Each number is 500 + 40 x the weight over its row's rms, rounded and kept within 0 to 999. Layers, rows and columns count from 0. Numbers have three digits each. The size before them is the row's rms in percent of the matrix's.

# layer 2 MLP down (transposed), 256x64, rms 0.048, rows 25-74, columns 0-63
097:499511513452582483603532489510496528493438442582508525478522496470474474424465468489522588479453470528434463563455483529535497499508534455545467538530460514602465507481453476498508522477474523
004:528453498504474508534530519549510566522423510563496549475516473528483525505591499431476535541496473508515487521497472476407488493562547515507561436466560441593484456481574467480542481536512475
100:452468512569523534576498466491499539512467535522503449506520450509563473490469450499496543457482535493487477478481468465478582500473569384447516509594446490519549507479475537537534446565464472
131:436451446487496456475499508460550526510490478505456505479534589476433399532463434520447449501478525483513537495497497544542504548514517528544545538412588564490527533558533529518482509500471465
054:462514509471507516535429499472500520449518513481489446447523536563437483469431500525481457532538477460406493532516453539540591480470512458487531441472546483483511484510544515559496537515467625
004:508536487505372496512515567573481537559474489401508533504464438481473501551540417469495509458510551458519482512494474516536474463513497517440552507509530497482471447490562442456480507573510469
093:504514524486496454527456552485546543455484455466469483468534518544485416489496486487531591482497463483493551474490505463553519578566475466514495455467499586549534513411544421453528534533442523
142:489491577471491453519549480485508583551487496501470490460486492441516467496471469513474436469527502524541520424520567503531448480475483534510581494476525457400591468431507486533523555495525573
006:568469462483476519504455458559584485465510506489481520469487429521473498512494489491444471500452539501463517521466500505479538474439501569520501477481593468464573414518579456497567508581454467
090:509472495503445478548541499483512511414506517459552473513509494574487483517461463578517559469571526425455432521504470537525520568513492413475471511458528514468511544521565508419490470567458486
119:511564583492510550505532507398525490468601534511519503530514499471482502485518447540491432474485454518485441484512467505511520519467491523454375529445440544484517476537493464527448533540530551
126:500413538495478499514514534517508506502505469585463474489544480534474594520475449452530518532487520553423553511472501471497564501468499519568472453434498487510463448481467445586570549438505481
115:483500508485508514474501430454415522472498467492448598488451502477533510470517440564441442524470531489407587529516570430504521537531537510472506501542534541477449522511469520469551480504532553
113:536461502477526577439440585508536462466490473436485524491464500557485463509475589545500535465447470558445477493513497488528506460546541447456441522549549541536513518434473541480568452486521496
108:469455519416499503532481616465575546451528516457481519526541485546494512539506499534490566471479438560469472469498417496484546509546548419462466458553556504488507462502533539474532458490513490
006:510502534482545499510531566463449516493438435529539507465509547484569474534480520512551628491568493544484509503566511491513512506569515431448470489518439490500487545431457518452447476548459506
115:494538476458461488533504578513483494495474519422485483474516463439472488491449556489467551511577458500548489527412505514542548459584505504522490503481544461555433489576521525473558409512488542
081:518511485508521525510499503499499452491483486506564511541542479457509460515553418576445491481482487433483554464551512485539461535487495481421478461539466479487486464543620509466527491543389563
127:526571564515449471483457534477528514396479534493477555520536503513501493542547479487451550502459544458498437545546437537447535435542445423512487431504484483555526506506551490457487476520490560
106:437520569510472409508490527455557470513544502456506521525513462496602473466443494484383523488489461504467501449475506499518504450524446551582448542505490572534498481538494533496539540505528475
162:488503546480501536510460496399571505481408445501501523485499499529460485563429454548536498485545482511466468514434513500482462530571557479556521509475509500524590506432459483536460509547569470
058:490528498540456518385488521477497522410498479502544534483598513474563534443541482491428528539500482530451473521507441483532520496494551450487516387524459503546452520498492535510487549529490455
119:478518506501437482493431468476546496495540484529484500505551544529464491521473489484556480487479517459585480559443533475509520568495488513499509446514489587430525413533552498400468408518533535
120:424497481444525495444519473479537524485464502478468462511490502475561456594460465490518494495495431555579487499531498415496505508574440526455532570501458538580529455550447510504457545525500504
142:399429523499454488603515463561500514465553520533489472391537477540489516526507494533513472482516513516507506463544477462534494533568515592507507493482505469417567505474490497433498498546474477
142:538459433466514530491555492534477526469446501558564511528435556388507502497502443494552478470462535469500543544493421517533519493497463504484466447551556531420525503558555476480460522508556493
133:490527474515497554526496480460561453455428505495514542532454481488467481552471491538578558454471537471552484567480511463530510575517471562419461542486496432436550487465465429512484510483526563
129:450491447506498538426546502568467497427508522476592509545530561523510447565445456553493464416565520489448503510507515524515506564537531444490509521461432514491480501527531469488469546528436481
151:469452543450404453480432500502517500488608504494441506571513458498493494440595471512514513487477530419483467498513500524536497468490521575479526508519455531477486485574513558512477484529451566
101:471491530456496516478542521393492535457484461511535407490504550551501508514491540537454517423517500503488564525419544536509438497575560506549494501492492456552508536528451551468527501414475489
123:424470514434429457525550488517490512473559504468518533453513498505445466477476487539484566490554475542446494454568424498536524444540557503495542537584543447518546439534538467495480561503502516
080:495535493526476471519573479543486452456467451458561558486525504493577439456515485427521534627447489516443472543527488497532553589478490520497509482453486488461448512469507538479546513470452499
110:467505467586441469561410507541531588491484501509495500525555557500461544515538465440501473461456506474520507486441453490467479534581546530487504532509558549460480447535476480423481498443538489
148:578497462450480521538468598526443563423507501451454458517472520493516526502504463497433424561548510530531507514585511476502502475445569553513543517458506439508505442503527521523447477487464492
031:514424475484477466498477584487515463414475477469464518487526526519483583512490456540440475555501572490487568478540506455507471453548443517448487444525551503472492527505508502546421523503586554
089:467484564400521537504540496542523502464494480506504508499455462446483522530493478585583527460499482497475498521480461526518453488526478583409509544435484515480457459527506580416540547482548488
117:495453559531556452424461539540541522492492478437498507473493500499479546478514514504559543513431417519416536574518458484490483508510523522528498462476537589507474501481523528538410572435498497
004:495440449517482495555473432507487488490513514523513434407485444538479496482483448472470479524495455512485445443515446469432510550558508548483514519483546572514508429456585568530575480521517513
094:566530501450496424424521540592486559394508506507475474508478497455538486541487484600449471517515479474470508471529493533504425540564541489488528485513505462447465524508452515527487552544469538
100:549575467497564460437537546479438484481445481549491550463502461512497484514485558516440464458460548520391495492548495495502575508465513453483504444502511484576519516446511596509481518516534488
106:447460467489446508484518546501588488456555525493497568467556481439511441484536428492453505472491515434511517485589472504558569490476487470505538417442542499495599509475523542515491510510525491
103:474502483450490533460468479474495541504494509489399491463459510461537543599496530541492470499490411498474484434452486554536545553555504462541534555509511467430479551468435511476551529569514539
125:479533575557482508506554490456490477546382466501516470548513505575486562528509471476501433455486558520554503475525498488471447497441544569468425514510539468489551500434536488481539441502464507
107:506534606464514514479532466534536470472604433468520530543527468523474534490493527470475556503442545459488518480429531475565497433545480484479537515451463535466506519489505534452533432452432542
113:438427531549514512520409469572433510468561552513527502590531474498536489559447492500507431534463494513501526516487439543483463489463522531492550472541476519479506493526524401521507489560455456
131:460534580477445495512453490456514505496539491521486518435587469579479465500444453469487555494488531490534469436532408523449438548498547539510472472475564522459542470505544486548481560516523546
005:485509468509471459471532433395459450472529448451433418510482531469517554432423492473525429520503514455468503492513548478539491481513434495579461509532527552448468509493487560520487475537523485
112:525564495546526416458505531532469442482528514457518486496536454574544467506566512499468522486545511417505485473552512456563516526490607456482531524526529471535469510488488519465445432473475416
073:496482521443506492509474498538552559467516510538434504490527529538486491482495488501444483549545481457419521549457436510493516471595503584552504483548539466441526518450501536420449562440473448
112:576422469529479518537436570522522471493536461466546488545511501515493464498537545443429503565477547446509491500521517452545529520513495475556456492460525488478531480479499531516540467483354535
# layer 2 MLP up, 256x64, rms 0.0927, rows 26-75, columns 0-63
007:562511518522532561479509525490536467448559501525515602497559584555549490552518528512519516562551532496506531551535540554554543502548523513554503478514548522504488570519508547573506544533496564
126:513425472576540517495526418434445529516452501531513469474505439519514509530479493453448451477507510520570568547536555465503547553495522471477458501515453575599545480456490507543493453521495485
128:470455511498520454507492452469572557588397457564552481459470458488438459505544447473483446519574518501610489501508516523481459505454465531491567506513544516499538525495475486510487508550479506
076:532544523512481479534529473518537564472445533476394518480474465405494490510497496471545507517552441571488474587530531460463460440496463437533466530474447434543466551511453529515495478547511511
006:500490504506548557448565504433520424540516472561470533462526580523542542547512516464491487482565503515496515538534546495518502446510492491572498494558460513409432523495534539547557520582529527
093:506456407494533457433513468519490540478567503583510499477481466477536428457438591432477491513531578530491514468462578578520489540530466499435507542538488506484502503518495540468505484469485534
129:499473477520525493444565502488443392508532546522527522470439495505451571472460542507559494537556480515494431495486494456459465558481477509489450560530476501478455534513513570463416512484576544
009:488480535458454511529446538473556512433552454478467587512581547531506517494489471447449522495501498451484458493571472504563537428611487489510508495524455545527482539521485518528457501424528476
104:477477493538478454578514439482438480577493469471477429539506448515507496432524499546517468450572535501557566557502566520454413420505496487537544512474450500463476521506486520511567482473495503
120:522510493481501501533515450436531533528519519544580459477504521494453482497470502515485472404469571483532520467481505475450523524412474533571448542525550545445545524470448449591528470531542449
126:461502463510530475483565458573403478493476495481470538460493492466511567490470475536554444459468532580518530552484535458489568497478452512469483612498533469503498507478472505548584481434520503
122:562513505474583445432496420532457417557459531504486546427485469540498470479487520509469436504487508497514530506481516526548572533471455488590487570493509539452485494465573511479541481447495513
102:493533519487500443514495488550491466532556526514463510523436533476541475491550519449592461465462616506550459443411544535504481461469440483517541569489455503504505434478491485527461478541516550
106:526503545480555542450557521459537543492418451523518497462417433461459466482453503428555499476574472567440540525491512542515500531468474475470423522576513520526511485499476481529472442463511473
009:499539476542563484477579471516470495515505534544427496564511502534471478488563575526529449532503487509491501544437505532426509545426548513522481449437594460479465454468499455494539517522445548
112:486458570501497423525573483557471468513476516455528483443433418519486478466481518485503522504495519517463478518422537461473512465479485551525509577514522469466507472531552539567624537522539507
094:530419507456529505530576435491437478566524470486515523577527466493462553476504488532531507466486509535492461494534563382509466531465482484482553502498487505568499451494479471609515454489459509
107:527538514528543535454555491473471474505463462503452481551434486488432522472516399477617525520540532568504458450450471459532508550450481505543456552498446512521519438527492497483442516534482469
093:481490438533536516468552492512468401497538538486532537513434487441518532444531525501487511529544502497459510490439477561421508582519491539465549557557510543468515399562546507463514530486492525
141:485496472546590490410520482436426499554424531486509479484501467492523444478478525466458482459472527536566528583531603466545510494463482496508494498538515473577507511517488545520511487444554459
083:442521514474519461457461433511464488534470525538505509476535531563575550559473604502506447467516491481503516503500512419447443466438482559482578481514465555471530539525502424552488464501511520
111:507492485542500449473489525567526445513479483546477476511417461481514461454545548441539486512479466513566522546471570433455463499500434574477468502564482553495503491509467491437462451594518550
120:522475417474522441466556482500438458505550504518529420519531533405460477458461497435536533537503541546508485506529524473538514483421440476506486566513579453470526521471490537492569518516513554
117:498453500550514436470593425566469491528433522542501474440531484468564474480510518530529485459554508505521569556504585430541512513526437540489472530498531445502455495518563518480527490481512440
132:489514450550511471531542426516486518546460528478560496504405472523450490477488451460564439537510581516508455484521484538532494467387495521557509467550552539425490519458493509551529484465530496
126:507540525482522455503531431410505496506422537554503454531530451495505539502443497485451459491449576506471575522501557496508561514441482488490488560513555484408554543466471538465538493554532491
108:487517461585528472480527439584479453501441524467511512543503444525490517507508567468488470572528494508455452485511515420491450531505418524468429535546463534510467484519502545578545564476470467
115:475476459493477421486519464454446427522499571516493462517492492470488483455517476512489460500486584506538497584528547535440462572510477499454505485585515477526437480521503610553487493543478551
113:478490551545560519531503487477487474453491469541519496468446448525456454509478532471554468498497470491567491513508622435521427489480434564479459545539532414556517521487555545533479500508537455
105:496496443565523484459566523526479461528425473483506436484522484495530497495481517530458501449563495543470494551512589439535528560482440418523452566488486428494459522505473542424543547480495518
099:472478508525539474497506502531465533564492522586512423502543529475548541437511584468458506474454526499447502487455544502439480424499469474526524427479520523419570490566494515466521468578508472
112:556530481539513502490462452537470475578479447576531459483495415522481482469464528431519496532515456527571526482416559512475441543509493553501479553540522542466445554465484521466520486433555506
126:533510532506483418472535432483425436546511579507557504400491502487464539449502468548596490477518499542467473515490480476499534503477456451591483491562528472450491452500496500543471514481548495
041:544540491483478518471562500556508550513529478581485479574477488538509497493556531472472485480573452515521532517448474497473441591460524473545504511432488457452539415524519461469601522480457513
102:476468479514472505545500467451507537586530492526459507569449500475474521486493530556458470549440539494500486497381520525473483490454444601517498496503523553434456462537463555526562497523557478
077:500558483455492471461542514477439509527469506502478443467583539486532499529427465496481555517551535497503548492515550493481467591486429499511476522594503539537502458468557463403500549552479464
008:492468482478453447531459482526512443431496460433534489506509514435452452512428476465483469489448514444458517482487486505510486436550442492463467476503379495528475548496502476514389492454527455
093:518491479505501500493503509480409539534568472549529437580507494571534463523464451536504440528588497499477507483491547505467451567500494552428461500501404522496469539544414477526518510510541491
120:529511548475482442439554429505486511565565500517500479495522445404499447500431520512526429442463522535481503533545520532542506435465483465508530491499458484409547507542537536544554533503549478
106:557575532492513483407551456480525487495477546488512523558541452472477521466476521530488466554544472547503475549492507507470421507448490408504495498550425506518474504467566596549466484538541476
120:509504481507545498449495428583488522553540550504453430467498516435410517567450530463522517458536500496585539518524502533508564455497425488556477555490486455487498490559469474566492489525534500
119:462504533471483513514553415465434537571446537536505462430476485539426495533542482451520436483470547499526529477548501558437529505517481494531458532572547471488573482490487492500478479577568485
109:480483488437496491533546456525426512507579558541521459515496483484493510445460534423482506461521502504540568564437504367502486454414523520519492531487490525551522460505511532499506504575491532
126:427491545512538410513540507505487505476470521601481439460527454452549540498475509501535495453489570515531550452514524477487455512488422483474585543530505444446563471495436543537517537491495513
120:445469501563533415457572425500440484539430505517557477446552483513544555461537512508473454460544558483514495523503544462508541477467501462554475472502566418531505494538521559484480468469520469
006:457509520515476484546444556587529547537480539513544451519480451437486548490556496566502515510463474478468481489527526531525485521497514522497549580516389540518602493538531469514521468430537468
112:496480555532546491540485463489447484500465572523466417549496465519407486512507479492463536501407577499550512473523489452489420450489472548450510515511461465458489484508501559517595539541484525
093:533479431571481464475503503500398478518432477530570449468519505503568461471525513460531449511545525561452492564587501493505430508518472521533447472582528470453481487512439491487488511472522534
074:502414485527484562491518534528511521553468506475526474584589502468520480452509600499483500491525565547488440485470453425501457479496438439490489537482409494535489470513487521508455475570497533
098:444471504531484497536489490466504453564504455536492496508510462504535500452445511499558483549499485510578514470496572613475475513411523430450476562533452563481484440495468492512527463538571453